{"hidden_act": "squared_relu", "norm_place": "pre", "tie_word_embeddings": false, "learning_rate": 0.0128, "lr_head": 0.00933, "decay_fraction": 1.0, "decay_shape": "linear"}
Each number is 500 + 50 x the weight over its row's rms, rounded and kept within 0 to 999. Layers, rows and columns count from 0. Numbers have three digits each. The size before them is the row's rms in percent of the matrix's.

# layer 2 attention output (transposed), 512x256, rms 0.241, rows 154-196, columns 192-255
108:420567513586521488425527494474483471562564427566588632467497472407478527538521447467495496476553520403500591469533558431509531471464486516518437438487492483572521536540467481452525502461503447
116:452565596439532591542493508471439518500524500492579495522519522479485460507463542586455495472428597577547480521559449541659485449483485522560443538494445474476414566548411428482461484499523575
110:443595557433496566515461466485458561510500475602480470425445512351478504456479488507466509533408509523550534532427481448476456467417465543498476455518445455443506475485547438600510600486561415
112:583487515515527422357451475569481546520451488486538491468446499438501518553483442540449419542560466449507518395608489402528546504432438550501526492442489471438528597547554482510494529489516455
112:479481555429473544485533406539486446501551443471476490460524538526515573397529491573421522534576445386547552501569550492445482429595530510493469383402417488516415494520479516473511447567589564
102:552449521481561512430483507485501522491468530550487464514512452569465549563466435569446491504436452490509435538613569565488457493565460527482431547489450627518427418523533486459509456550495483
111:491474459576544359528460471540479540434506524462550574528565535530409444389494530406583427393470523489498544499484444572442557520494524482506424550476536455547478408420541461536491542518558513
114:495575527549543537570514483538471507511424442470462570510404622432531468460501500542441547431550570518531443384508577534479494489540566559561535545420473409567426440539486419519535474528529506
114:481445530465567437507622488431460520489444450517499509582461479478469479486523480572542498426491495486608514495522520557539502457524542559557490506516526535485540488480528443551565486580509457
107:497476476487612479547532515443522529535532472510459599491403455440480438522402569518456537523498505503506560516425444572510449444465478510531521458405518275522469469450543548506492486525601527
111:498484626577454467601561445515486405507415542526486484410521449527433514399586481541532447500422458494438507518423485541474519531416517472425560407561537503502508518438467617390526521471441600
105:544466536496462510517454514519502475600511518471503466478487576433581444542408554486465445485535523469455461512476464445493545531525528526528410490419488556544534368534562620433517499508645544
106:520469437530485491522370551481522516491464525642465555510536437444494553458435553472506538580581503524462472494441440495545488474515479599462558378499533574537508478573519540578517513471600474
110:515509531539530435546481372509485447625545552472500478544498537570506504546495457466517565488454497396434480479470549583497465478423446453431387488535541498460570496476454465395562451547377554
105:510421455495465573506471512596480497483461535532489514421522552469494446536482490382465514559454527532457553515482563499452548540506572473504498502470498560417515466550392532462505533454498512
108:565551505424503557513477400550473502495555380489506449509513611508517498487470574541448529560629582546470455485529540466449620449405477398540485555503582570533435527555488462450423614569490504
113:556542431538517397478561412464618488498485472578471488446563548423546448506498440505475487536522432514456445450548430368491537583495500457475473460508524586440455419543413391483594507470599497
111:530478532555426500552504518481542453462459488522531411595490593504492460463529424453493535538532372419505460479482486508473487527495499434481480463584416528509579481490460458436468527505538551
101:577491484466458483385555468575400454533546448492555515520469444424536504483534522539487424513456482528453517484465473535560475520472511418457445540543451541592480487494499451560431412443439526
105:507396499500657469546516490419503449446418480553470467541486563466576445472608522558464460454500501417459500535407468518489518548429514412552466526478552506469501540538425466513445496525499609
106:653490460583514598499530553487577371540421412440552452502598545510462430479638481481482525492548529474455510444623590498519510515576485529432591524503447470514476474500488499569522535484555414
109:514467480515580426522475504443478407459583526508566452450429526575482511542473624504504604611599515507534514528556509407531456523565499443497494495453449513584492505500534510489511506550554494
104:590566491537483593459502521542511513525494482446472442503469503500476507486434523550581534451489486502457486508588531523568529513506487472531497557556541451555495458559540600485486385535437462
110:560471504507502434466415495445442456529470517472561555486584461543532477529479483528430404456527509496597477513431536476484512520519436466481539451485480424531465460423460610505508424532420497
111:480537498501498521504556499463499492431496488472459428480432378461547527465594449527570367480501443505519436541496506375470598448471544540511416500403449485505574510543551554437525418496539428
122:514506467532510535405451594522511458507445525569486517482472428461472557468502451416481511540523489505574493517435447507490554479488516443592477525466480531567427530407511506486548398377537500
106:414461470585421516446516483494510550523408497441566441469509541376491498608506513531438496488530548535503479519556527535474497503535509520546485507521452497488541536541587472482414574521425577
113:465500563473485519566513488589452462476500389493604491484509632434517556485627508588453508541511514481520540535510523530620509524456476590570408467412405473580493483417495520518360509568450415
118:490478490461470520544509581475469598578540472532508428530480404625564468465429425466441485433569495468515502473489503433458498563479551467500536483510537379499481494486541443493547506634497490
111:512462492652546403550544497524469489492504477507378470596526446467458518478501593526531417583444475517457581440486485444538509527504453491440403513545465438487460515556468546428483480511508445
104:519591561557539444472497558456518457454526469464513466442502441511516486512507450582555424535558500484445560522522461562523462557514480505527522544507429444527522488569513548607535566496489500
108:554503482566528580576553518526501597535494566494478442477535422520459468482464547531509482488459544452483491449495548447491474530484458525489449507364453515461443454562462655479584544464470476
109:491493461515512408438538432481578558424477587579496523581414444490503459443532480511420438491694553514513548581525450434497535499502500489539473434523485528432526506570477551437428514419571506
106:428505489520492542435447598515563506500627503515516444466477536538557552480505536499527489457489586498465522501431576477441493450506478493451525520530450565411365562439496462555538453413484546
111:521480465406585503506478572587541485500446434510532429438491426520449395443435445497469485513531556476456592562462432503536559491458537563534418511519521492533525464525593515486536492505487453
110:471523448550496415602512516480529496513470499510502494414482526474532551453460549511503551504517552512457563490473414457540439520589463443482481582498456544569528409434535597428588495547639520
115:470521505534573508514522514469534534487452478475489501563465493534498428545549581526466416522505610529452460556584571441601488537518510538504554429417613457581484419519510542580471390461600500
115:493404496493445484502527423513464455474524510465522403480509499465525454560415423486448528451524544509539486536536518411635475573411588545440402455464510442426569559483564520560495496494618641
101:492512485586510525507507499481473552505523508494490472561537469510509528508542551477473523504479589549500447518466375521589411470482440380543531509495453535472475461538369523466483498550454480
094:492560432498534595535621452460501515495441453445521544486524417468481610560525467484597462474526514482483518570565542532588486501414436463568468492478489443505519473470521514574486533511494575
097:470546506458561546468410499512447554474556464506515529433555440526419570507505407528524455501476502648510566540600534458513564482424585399469413470513497491396456487542434492517528478524465518
100:441493645491461457506479490530547504449409568374552489459523406485487554620481515554503540449411442456466539439505529451516539574462462464586485552527568521511482485490468417485561475517472469
095:513499451519518548568527476433516469555442472507434420552583431499475433543560470462568571488555495422486592581572448427500407480490502468448475513494553490476495419514505486532536449518603551
# layer 2 attention value, 512x256, rms 0.264, rows 155-197, columns 192-255
113:508503454533497447520533474527566461436507498494489573474433548514520535505536472462597510567534443460402507480441550485401526588496602507352533468492531522531626438432525536538537557501499459
112:573374485559493426523572547495523411484536473458503556571527462592512521513558516498546525473595519479493516479531480546484531539587524462454536509498524559559519526529430607466489429496494618
113:403555488480450566630507507447501478500601522503451519493484483505471542448500566491502555447463537471557507540378529589476440457588550487530496531530431595597437474400420479459495551467406540
108:472531451668540522588437587470510584522473534495539476573488475489482422586438492523578495458415564602452463451434452501558495557404477554501488627585583468472593499455576564513517542449399440
098:425512554540509539544593526474464465468447469467511536462449534491487504460563576494484511469536544459496514451400502519515463548439572505545512499463535450487523515437462464502543570494502555
107:557504550457465631450528584501514513546446508546444486454408517510553561541545489589448598567518491510535466517484532474520450462487541571509565417544528567477480544541497545509520519462463529
117:501463510463532497393529478493457487458558546480552470531576392604465556562455489448553509586444463507475534600520422471535535515477491480486447456579545606432569614492529528497523531498484531
115:517557453476467529504379540549523488531519530534514475399513558507550546494485566459437475564504481475414504456449456492437521527511432409501554533518506471548466483484485521448427486447483540
103:497526515553401551495477505510474443508485525480502449491526507530547511535583473497544469446526504526450459459540506437465572525522517514491421488581519674490482484583424504507508590460429501
112:563543366429495554426452537534498559555605437428501512596504544477553476585424500452448528458613498487554463468561596486541468495536507513570485559500445524495513499517499371496475477569532412
104:487521503554551428443553443459485521452484517552530586539490479646383503442533502535527490539494459530551528503524444541481482481456465474447572490588508400476460609473403441558480492528386442
109:477527538442523541512625467502521490498503486496519404469455534568515452601531427501546511431404484469520533483550609491476518519520502351526456613460417411452500555433474510491459476521369485
112:462521464466469551435463567503560559411505538504472524490489490499480474468494561533489425523552462589512501548575451458509500500546587482542534494406490473484442440438485482566460536466634440
111:535520514464577474522482527433500514516544532510521482534493504459540571498522522571533491442551501423540494477519477537531486477533428548458492527467490442596513537490601508613412460480501473
105:427479504548513463517541608465527483481427620472480534518486390469488445516533467466532438451366417460518493483525477528533426577579527571519519477562446508486580441420510469557601439416528462
117:497478550519435563475530555475422507554534542442522428625474423515441551490564634463518481488409556532521485499533587575524448472461467526529513558551460391529549547439587552465468488543397495
103:510562472475478495457512474510468534469526565469477597485449439538481464550392577588481451442458582501492513503469540471601505444514483544554546504441528497545452509535561551523518554489422417
099:496504534510517516622471568469612524517495532506565465507475530541431489496470528502465569445439479415581505472486555479415482536556515595579570499499534502418460481457526553371541592584553568
105:475581494521388558473476530548429546572603528443537573479493430537450453496433439457549523562492451570526546463572525425469554487571472550437550467518466491494548504486544523487572510526518397
104:341508500371475426483503509533394556472564559541437530472403422480532502556385520529487474504496443484561503551410419532459475529435493484577428523534607599463532575482525521472458460489416522
109:472594518506370533457574519529563607519409457450509571497546444393515493464571422513446397383454474526487444440477476600494519502487497541557496478576553505447492501542474529547446489455543492
104:374435513447528461463485469475539427437515503561482554523570534514565464538500453490435460516503456475529446504434519529448474500483503546499514503456496544452496515438500449471495621488558538
110:495587471495542518529551534501492543438480475540434421505392547480500528532550535426537569571458513415398509480550461538494487519492537533542487492515486568457501563592537377433537557482577487
110:501507486512482483468461540554517526544508506564481527469638614515519487508388529445458573494504481489422543433497497587486430553553462452441612487597575504449440519482420411552485533509465522
124:496466477476522492609486476486479526539466508436406493487450512508448506515481571586503516443459471460447503484529504453489474472536493597482528464546551515465502430613478495532418625597425504
109:610520518416563532517517453483526471494598503604474570516526473601495486452507503452512582495422424475497525527411482450501463488468478496423503538443543540523500440415412512473602443500591486
112:574412479550496477466485498445508508511553568485433513539437357559408401541403482421512535501453512548454433474485474445486505511503506398448561555503511543431530508594539464439624507423538620
107:546530530527487549434457414481545423523436463453564555535549565349433516574588523553543512614435474549531464563523524516475505510464456516551548450526469618485520499528501519466451499326497490
111:465527553373480599470485541455514502492443488493589491503434451521557476508465430466467595470544562473505448531483472514536527461486544496542583532514503566515575483463500495550488510526471493
107:474367461492505522559488491512515507572433568517502533520530559548455545461470535439399633489469485528571440483497533444525545450496492533427564471467505582457539581451508491418472443509563496
106:424537537465538406440416441492461438469479418493530561527411601541519535527504434481492544520542519575508503557505454565555494448449516507541580488616513465557516547401558354474434525569590513
111:492503547531456603519450527445471468547555458444546506506533551511488497534464510542549559528367440503458429415486506537466520518554483543453560572466493444551465500459558428503601473553453463
108:553472526409515443542550426496432514491398481475474531514482481492419451491496437511516501554495463489472471504537480471527510538469555475551484463498507472552653413604578549463461525619462460
116:547476470600401550503529428453482519506534527512561534571558511457523574564547499484475520468471457548511400493510585484454396488535442416446567511446496519486498518512472464475476519503536590
112:545473534458492631439460520582454532533515588435477489507519524551450469513533475488538438479513497489538397545533578530508523476357475551493487422497509425463460592542496404521393479446435460
107:519525488443434469470488507529506452525511523532415469415482486484498550468467415504554629455523431475519594471374478492423505502487474432532454577593374487420538532521507424420561630583408517
115:495579474548568555532505592472578560523470488491469617595514522554513549442609563564543442540495504532420505466475518616392495463514419473492566525578487556539445464568451522435524493485386396
086:565480512484420550481402464459484500561476520449516424448478475482552583496590390511481568473563486439523511507561528509552548477539524595493531559473552490561461473514539490562522506526530526
084:527567423507414534367495538482552403398554537501574495429498513427577457500461541531403496490553451523501472485498512498542512555552494547451532511559560555433495631526424537515479563472506453
081:544538536470494424525595515508467515448447491476445524566495573480390417498571526516449530494495490512607392431456442445474499456496519521544559511500485452561489476467494506489388457530451472
090:414556386502577522571498594534425532529597450582393540461472419489556456390555525500544493533526496558481438527502501434469517508450521528468438461509521478520554489562544518549503478505431542
082:487500491461397421496464518504540559499536535518558545445426472432462496469471592484453489574467523443499449417472509564504561581490575553515483471487500578417434532547534495469504561467408474
086:482530562419480449530577470437404570514536440577494520430472586502554522502476576543518511454526486460519631572579530543460453440500445401491478541516524502527476566436505529501543400583470498
# layer 2 attention query, 512x256, rms 0.263, rows 192-255, columns 192-255
091:499512612438517572555510515404488451457503478488434496530510505524480492523511448488470560616463394530545525547475563480500539466477577560470441452432411367522524479483483447534561452534588495
091:407465549457493499539514582426552506395490369496432407457427578560431483457541562595516533600520568449470577587591560553544530504544566520470468423461444408617520437481541524489531497501587538
090:534553515324491460462460530495464498519485498502456434596471572546534430570484414370551485500392518492426484452508475450455527500446476469469453478578430494541425525432544427487429459509495538
081:483491499572591501483480539428475392472564552457566496461443575540534519544531411467444573506438495465444485587598536521467532507395483421348573462471448460470454514561519470466490551558490521
089:454517517411441511461453543446467468486516515424486557568491517423488423512517478535625591483449481439479428492506534488586431456602458496503546449489554537481586416499433465575565522541471394
089:422561539550581565478552579517479488447556480533465435434547477553409456548619494546477507495492569472545570612435501566539504472534461624578525486491521530455456559487500516455493531408576544
087:528515479451465512472466499573493544421599545480510539525443462534503449555561479503527456622523476428520544569555479523493521369465494463498506471578488525434482512415545469457459469571493514
092:562480447456450479488500557449455454475553441497623527547489605545557618598544524630501542487466432490528515525548418463480437517483458421453546426470477484410482467517498501512528595469513426
095:560517452557500401577505456423429511592493536501569528421498390519528458448484497545534551485539516461530537577505430469538485603569487472549459494406502532563487486560487531548507492451575518
098:495417521567480507489453520535607481373564516505498460527530431575513461572508437536481493582518457586478558625603566520417573484482505546493499441459548550484474498433549486519416604533511451
091:516464498421426588485470548469516465424536527473514475504497432545467452540451550460536495484591403510518547491547525382427517531532490502471518493557518535493496479462393433467414498556453516
091:401517468491579396451542434529426523440474549431518658508430531512530393577483498536537465521535464470475479466493462555577438516556443474461524461439430597497588540448507396508514475491500590
091:481447480587468545531547420570582420464519573511498585388498566474552501424486447456507512391478454485601489529480487455429559475530429571442475447460534459488460438471422510492505469486525547
104:619443468585474523497530410508544463409480435544572531502501479460427493457510529429483460574484482481503450487468510561454480573610548568469428480494442461547519595434477487430449430441566531
093:443452543533489522454443468489594445443468494496527626464541499553549541492405546533486449501528492488419464565625521496499508473482524564409475459431499475544564466444494538496531513500526549
103:581517533517586590484508493626549567585534491543619373583650495477504427478518480450584517550461579487407442449443515486457584457509536463529588458557539412484504510514530513474487492521526532
108:350557480542460444529478509469435546510418503470669478569547548500520508464521496503518455452526464507551495540487445526487518571476403491430444504488518604507543525509509517549520421458578529
109:461556523470526436480566520458533512467549491490460374567414468491529489491505538481481487449592556522590570566584481567587448540532501457508474428543535479508445478516455468480581476501557571
100:516452486524525559440475568485498585616523495447443471488569498472502518507502506436399482538529563479536519564598469502474588557550529444590470549471509479487447434512533618538404454446597510
109:523494433462492437531393449528579565531462493492554462535534505524420431520481463486506516474451499475504554558526549540571525441467512532462506494518473479495435442576475452451454483422472491
096:543523506416474569474521534489511454471515423456393538474496495490506448517510488489505635539531463490470499443439486495458458465408433485501541453521414416533471592512480402503556565463535501
107:631472474411490531444488507495504490484495499518539511557525592527475547516463466462507529521556581481382457491516406500582431531465425465504534485404477538549502562557444490515486493512584513
100:493373418472497543500417484515573541580481402530511526511427478467562517541460545539527490427445628506466546587496547444495498484479525489504478519449449559490597405491441574403477516455429581
109:529509456488537544514507469494514478522550477642523498529610471538563518551516469420467479494496511420415492616603482549495524509435493541542569528477532438470445449432468527448468447503410456
102:498530484455535467435498486500555539455497489496442489551486536529542498478504531478429533533575469565540447501452575487472457488422468490557595572362461523440496461513494483506539566603513426
095:492532434439536526457473519592539508483474463458546450466493460585434484520469533494454540583554524468555582417486499526419505515595381533504404429478549453520603527476498492429493424559461547
103:396518517504527453437512465496552448501572443464355556445511448432572438499449494467592642496560430486449525512574512469513455458551463524395444537465492557486452561532473531455459526528495500
115:508428510586562500521520539412491478531563524544449438597471446484438538482460538577580439468487492477433559482434475505469505560568499418534425524496498446437482479486554520430655473530562539
102:515499451539539490579422427483485371587540549440543492445519463528538499508416484461422504473508571560577550605520591407629548594528532516535467460493580549509525531550497500479449538590492503
110:558485534522455510518540518454480431534592561452497508515531469565453600473540432483561453499432480538445520535523508586504480555465409434480460484496504522446499443507523481432577426385471445
108:520534543385523501458492437495441451525489499456414565488431520455458487465436501612457534485489462464541435395543529500576485541598504434514540544444479422540593522501386529501430514579534407
104:391606563466502523579418479476507482475588435528514482530528562457509470552478484503463523508451617528393469537471498548501495430521560463535462561490429415507540540497567560420505500508456495
088:485493500494417568476443472527553426483501455505510560438552560564462508493555481603534519549478428555473574419454499463457469493642486521481570411478497585505568515480463544494553544539476481
094:487538557479446496433479460582544524474458469489417501467542516537527536459476366493498550546445513544464540429527527508504487448525475528532565512468509565570570602535509599541429551517530439
092:502456594530512528567580537508550471457570501461436480437521564590459435504539407573489564576556503454480494520502516557526629473542506513498538480370473531511462516505471516478527522565531491
089:462519550552396556471441546526613450399402495409415469514484541500528506509505476605460526558466463541594461448439461545520448523473487568465534534551470530512460567476508584453455487518600490
089:556447475504495484632502474534533580537481520500535441525516550488547523487473467495555514501521594470355509539582437595500433482507535546463490446444529440536499461536500511487508518526533425
085:558547568465527465507499488500490447637480438463536480417531495500476485469384508493474532404496518539500542404421463380498404541541564471466532596540579464539555509536544496479521503465368527
087:457507543515504495469522508505528497357405492492483419500563536529551414578578572490524497492463513516552511530413407489426506452573592603462521573540529491495500518475464516463397496424483470
090:485450533554600514443472451575497506409444545425468504503510551499478479490488506497456444466413492537371555621448526554444553535446530592504537381496437490541504412435586522495536601500460443
090:618584471475462448545461437504520433555551464515421452542492526503522545488584439474498526500569525507580547547453488580522527459562485460444524510451443580472457555500533499482457482521537503
085:498585455564473482593491542506505373570459478581508536414443554494515401586444575574491438490547508525502485490493498499563473472484535538446404512475503433520430554539482452471514487520530608
103:447453485524484561494563494572449541473525534488509534397457404607472486479436549531501557427416503431495518511559494456466486517420499489471469432439500535544478432523489425512563429594472491
094:393488495469530426447491543523485531540455500486574535593435535441376533454523517625557464516485488581568517514480546517569534572545395581455476519469496429541555493543532421483434423527509477
087:445534496461480471545585423551523527506564488597512555463431543553505477498493428576585466499447515512460541512426533465528512603481501454475539389497550436626538515499514459463543511452469419
096:424519543444437401559533548457537571481603533494510443438502565488495474448532569499487449480505451504479532505509456502487556516497509472458546629470527514565467430540532533561497495587558479
102:551504497502487402548568493476483495474486519431418545414508423582503535485554525436568539519460520477467489521472464559531435501438485447536553490499451483561490429579460486529518456522527393
098:467538510527468401515518506464510483510569481460531589436536505496567608565516508576458515514481516555435482490586538401524480600509493517558531479405561585412447480376498518580600539458536487
101:465522610464421554406526447491498573444460443590447529541428450526511441521490548469431568507475487498533489450535481575455424416502522509485519517409446609497512443522531567480461404498484487
099:461454449627546528592467490391524482537415492537542510358453476406498478459575474464525560525538512506575485479483472419548474370506464502492354456455486414516497554562497568462470450420504502
102:437577686499527620584550558453540560553456471588494480531442427565511466511500529521434469394437448500523469589520522476559433499521485522546511520477508455518563480589505420452467423472545476
105:599496470488484412592498537441506455459470488574550499582534536520548528475425553545515459484499519402495496367524442457447527522423491485498478436538475503502440508550532549522441518443543485
105:470467602603488531473482583527531430516512496464479543457549524431489417470447515565460592461486511486444492460488556396471461502572530503391587437472499466520496436513500520551520531546543510
110:458494427485498490510548530394529462494545513587507553550535433458426484425510560533544563455489475479485474493395590496520452389524458482478514497446536423564537454454506458524558459554545434
098:515591424572527565455576492531516524476520445577402496541492486617518489451458467491534486558510424525489545494473552556514505542528485512443417544573540563638512525562447554593452452486386482
114:515637522459579507522482579491514535535494504418463531401573578514474572591516533462458517574394490443501454516479555445443532456444509466447532467501518447446458394557380489502569462352459587
109:445550570534496541528542561469467520514477512516504496415454512497452593438561574537521448547466473442435495481478454558370549474502506457538502487496504480543468456544575443510558490497505467
095:488452526460519485467505505471517495435483460539461577626417526515510538473592472495583521495431468414491468520555557506468509505469468478576527431463386477516507382551512402509423453498537538
102:581464526603468482523505493478571468473533485479530580455400443519539466507523429577523493464429547459376534506579565530527466559530505548515462555529500511463449485525506500448619451526406514
093:471505488430390501555515511531528571476515462496493428394519428460463535469526470414509471560474415406641463481506408417381427495511556486554409472569511422408481585517562560447499461509475505
107:590461493558535615509558493518478473573524502477505574514630578593501525508496488545470526488569573527428544519513514439505484562429390485463477485459499511508546539525463456573472445459440429
109:544564492598586527599498506562545563509493587498521463452495440524438517467551530487585497574562570541442498577540452498526452490443480452538622476465492507505521530498646465474459519564439511
113:512467555547559505488521490517532567444482538469389507428471523524483493469410528457509573603486400576461544409436456485522399476512452478407429548571489515519548498493491450457528543432488489
106:498539512461481607478467451382549567556421523517481465457463541596532469579421542559526525513600536507502452444576520493537637543385433508479500579469553498494535503425519481488492612533403497
# layer 2 attention key, 512x256, rms 0.257, rows 192-255, columns 192-255
077:413458398587559547543531480463493485479472578482456467463391460457601562605521525394513505579455551549557496464522414454501477516517484520508521447416541544498429547558480565455480447556460500
076:419504467467531568533565439540525457539511428560519409531557512459428577432523621358418536507554501498503464481441481455526411512432632553476519473459532477455392608551451546444506437469457358
082:503466462577496479499531560576555517577564470424568525598503489496462463510535515540464532502543572523491478504421501507591561497618547523481601470395449537510464501515429525519441502623505457
082:535427560399506610533566465514498488537527494469497613546593493455508506517439579467525483500497465573558499520506395475532381484490513471525496615557457489519496408494482538576416553407412418
091:504450504490552427544576494541526436578549492560558556415470445477436550543459508509544481475540545513443415608375431476538488456460555470606541503455489449604435430466513577535394561442524478
096:441513526436433498446456515521492554508432541510523550511460441489528428426542345472543478510525381532572495436539503487467558450495451632489550380545556495485517466496556510435512484578513516
089:456453547472534434564516583547528534470492574454462544549454517522536480504556475398464439585476450546560557469486460612484578553436423451579488430516538506531386534503543489485431475519533537
094:490450481471547493447532497464497462522507458441427519501454514506468584409503550461556434458563567502502422502483561460511502541480548452487464513464512473496563561494418483580453441427468507
090:492555490525415574460515386539562433413377485532526469518506572547495492505430453446532528440512537436510442496580543532434471476574396509490505537533471581453572601468506509577569550546468569
102:480527493434375509507475592467506536446492534485421599474495407444489493553437468458516437476465454520461461500544554562582520498532471543505374487518552561527410496480491446461426487445541433
091:500424567457470470475595529561434439525542397543531563561524462519452453540468575404484450522541609485456475534511512475551476523494516481536496526524506502514543493622490560485524494469442567
085:475422545496522413455420558566538391473476466560437488507504536438504505483457532512432435545454469533499479547450512492474490420502474472527472519499546502447482478540485440570488509535464544
106:498518525531484519530480491443482447544497478587497561480613500547455538403512580500509469542534395479543522559462490466421584503541462440528431464427498542460598363486522507532492428573547461
106:477444589551458471433620513498476477513496518430521538503606497551545516425507517482576522493451503487539457485438563449507517466436409547564475429481568362519458474577439528400464530568521458
086:593541513538508506557495540519454586532564475522458443585529617584520511421460506361468513520393543499503503523353434581566512524550485562523583434444463521428456572556443446499555483492577553
099:514466448534462529517509513503550582505500457554392535562446547583464559452526460469473481548429570470424577506503492535598469487441496492545495540520564398530492415425480442525465467448486457
114:539507559412450559448560522492495495415491437542468495616618485634485534557495469419458444521452536524445530479457483488542474581460522425561520501493520479505500425430502412458508478576642579
091:541533355480533421492467592463459431517571443590509481574494468541568500467528449543471587505521572525493518582531473495521393493481479534554570535572482533414492458409406495434428509466540562
103:538403507451510505488609480475549509502473577546533538527407483494612465512544488425487460548432480446386574436554475419459510573532487458622421591442520552512477525546596591504394520543468460
097:488543484479507535537497504554544509527558460537449460521530490562447472504535504532496465536457493527517470489529540517529428576482339452486457466519419499585552460488488535496521495544431561
094:489561446488499455423470593489522513473506457492480432446397439518429622452484551525444474450541537525457531483510490536545479473443515462517563526479492439464483472565518506476599463497590452
104:516493519569545508469558479463525443467479570541469465510498457516546523588486516604413537530467617426487571546511477577542480483505567500544534484462475453573521529514474503492432447498427560
095:559457595542482494619502486538576536466493543369507529596542390535382486444584509475509480521472512465514441467460486489586564498484455484526480509529469458487502488499532558588533497482532509
109:510454483471461576543556552481500556530507501559549535555515488394453508493520537495458447535532536551534553486567501538510480439466461463523495514542476463472434520477472489484489569539565503
104:560503542475519557581463490459581489483501494592447585549516551501491469482565423469453400433468484517463465475446525454443502516376408458488475475547455469427441458473420402526476445506600568
095:537543507544547526434526566491523514404512496481489491509515542433444525468488472516494561576580451448569519426532486518483564553463520420546409523487431519565602588519577534413532460525404517
099:489460496423488438485642569494494529541500478479506455406563475542545497470511545532569455478511550392505494583590514565495634450531526549506436481512491417515530511492436521454565471459574469
094:464415502485567479504489560393512418484442545521454622495526444541470575442439515501512539534467417448570576462431474478503521485487521431498458521453526494440484579511498598444612597470554632
099:486431472506493567423439517519460451542461436447514495462523624530604502548556480536450568462498474415482470519574521454443522541476504503570531568488542492463597510504502506521558489473472499
097:508561501576467531487535425503421536400492557506543461513409445481436484533454437532453547486447476557593502542464519514485470464469463445534547499465505442503503446515464528544481480462568547
109:542533421481480432482473477533490460527493490479567422429437433439533489433472528490569565502547525499531450518478502438519490424554580419527558497453548463509515578471511480447487551432411459
096:518464485573428508548538530510470447579568379435579459547530512454435407468477541484495539420461598519456534528473513501544483441445562484455475555541477542582518490495540522452490540466562422
085:471479539500535531414559483499436456527550460513456459540470496566428555462506503461429498551472480512511425560500474497552540454490543511513674449431473430501450515415458479440464453504480397
093:480505456454588532569533563488447518466529450449458431466415367488457498526528500477452413549484435504506474476550436564512501505525554561497468442525506550473510466508555557474500355473471465
086:462555454504474484425512583569546509546561580512536623516501548488558498475525587439435474542487515511498503490513430451470497562491467597526539386435549484447519474495462427562471465571480456
086:423458491544536610485526507529464496563534516560499423578530493422358474447545469411512525600538467593505421472410530466523484568483535571524478503470467452437433507441465393406517531529455458
100:516450507451487553539491556505509570540482487447475495520500433491455450458520436434430478480544386404524459385411477531532557529574474601554432572604410552425569541498512496594463444471392436
093:522506525492474546501566469442464482456508473574535408547470565408475559501569462520538518417470440440549525484567473431519529453493497421574517509491479420536543580537429488496526442416440520
084:483574446529420471504472612530430513522478554481468513477428452562472426467510485501505430458534492461492487506521452524454489444474509612544539444572508471436508536540566533435497472536571511
085:511516458453501439570558509499496465493399475461568502408522445468508513475570441506488505531490419493570495545467524490572509518531440472567569502526459544426483423456465388554446556413494460
085:496637415527472476404543463464462537456446470449515527389478403443524490466437458558476558497507607444434494477547497550457469522496390474509485456544469538532538530420486488545523461477510507
093:499563592532533493516513478546464489509510444530507572514443491499544507418531490509451546510547577582461496501494475475448634522558530504573423536572501463514519441434481535573458447493533529
092:548533540475447455577485486439416498481460452495531426468434485495443445536504496456426485414499488522577558407464418484613522394576504481486488462507497480511517462557530503452483469370522423
088:455504585460425585487455425399494502490496424505522471514513487472476505437445484392531450498581453468622491497364496577463475455500484407540515448464449421573533588501443467404498556499461637
092:483532565445528471431481422554551393415373403500437492525507537490576499454497576565497470450488453471479378481515518470577540515485466454569519484516417547428465511524439533509495488608461484
094:491502436626568480491415516549560521460527469513474458502459475496513443530455472520492518569530513480572560547545487532449413545513456493467519527459449537375629565423615459521488565531470434
098:507506557509469457567541547518590473453538534533535571576526404585601612528543494503444524479542472547418561570559492504585511505510491499491499453435547551496530554506544474541528447559559534
091:503472497464493534555545463505508477434595462652527439566510482404517539514568514446539537510541506590468426484541506482524376535537464500464524583490556548495561455429539492539583510531471468
092:483465452498423454452548472442571571496544582590556523488538495541402527571580470476470440490471478575493462426384499440469505479547545475471456507466441579502518526479539404440394482471626424
101:502446491440458490413464565507420560502478507447507491418486471479565510498539546514542439565601388505491423473521394452461481455531486647380420476450459423484505490457417521505619487572545603
095:465535477402502498599462498462478453453496575571505495587523524393499622499523381459569467446467528553491468455624513488575485520455494510529553441485468482564435495532534430488535462533593445
098:550452496579549439493566478518432496462453429501477421489585434479531428516567404495548522618478479465463532548547455493535470490532539440484473534506587422583510518603479588445481449568449513
097:461540508464603509490417434472513596462513562458513553394510505536490472430514606462469618551486569474502418470571469545573391459572509460478529426460509492587464508560571523451476493488567483
094:559449531503567545531526487404463513504536549613498503452485495428412510489460447394499563513453513544474412434509515465537480415606636484545535568502596460548522610377569552456472620443492519
106:587507446592506532532483456516476467494450458511434513436527445555478465563555513458538456510481524561473590470476529548596452495511511467555550466561520476403514448583411528490472483528486478
091:457509411476475506538398501507601478569526516507535450481493414458553499531471507526593521522443473515507511516439510488502558619472458509464461532555491451535548420472505499595609499508478474
098:426462560563558449441590502507553437449498500502421552559530544524541461537444521409508535482529523510495587550532492499495509526576379576503466495463459487557518569452602508498509503586478469
106:486565464549568389517513379432415473484496530483532548491479547434550450548427509480597572482477460465451450550471431463506442471537460422466595501541433519544447640400467456520507537451477561
094:502408499516487464526521558582568492513573556504526531516507517601513488463430561517594536502465445462427462468582525460516415484485484554522536489544461478550523419532523479475517470464466539
096:489477489430425500565534474543521542441555473445400399457511522567498533471532489589477513505518519449419534520462520436511525444498520472452538510504462472499580506512526599481553457526394499
092:509450513572538544512531535510513464476478510487576543493577488467427487485560520459537451541558601512479500455472428480530405538493586478562509506448506484560587470535470505489489571482449451
097:473565515454519551536585552520485558570505495574519460503514510446467574441648563472347571592464564530465514479496618489493532468474452477538494515388449448642489486590552500411515460441482488
097:428426478498519405480534459565565546390547527488517501464477456462502580525378515558526490576567535570515463456536481525523554566495506464475460505533413483480437488541487519488485515430520504
097:549569494427503470598467578498483468526483515559521480446525515442471504574573506556439462507475577504471411516412510540479552391420511483479546470476577437446442465420425495540405517479502534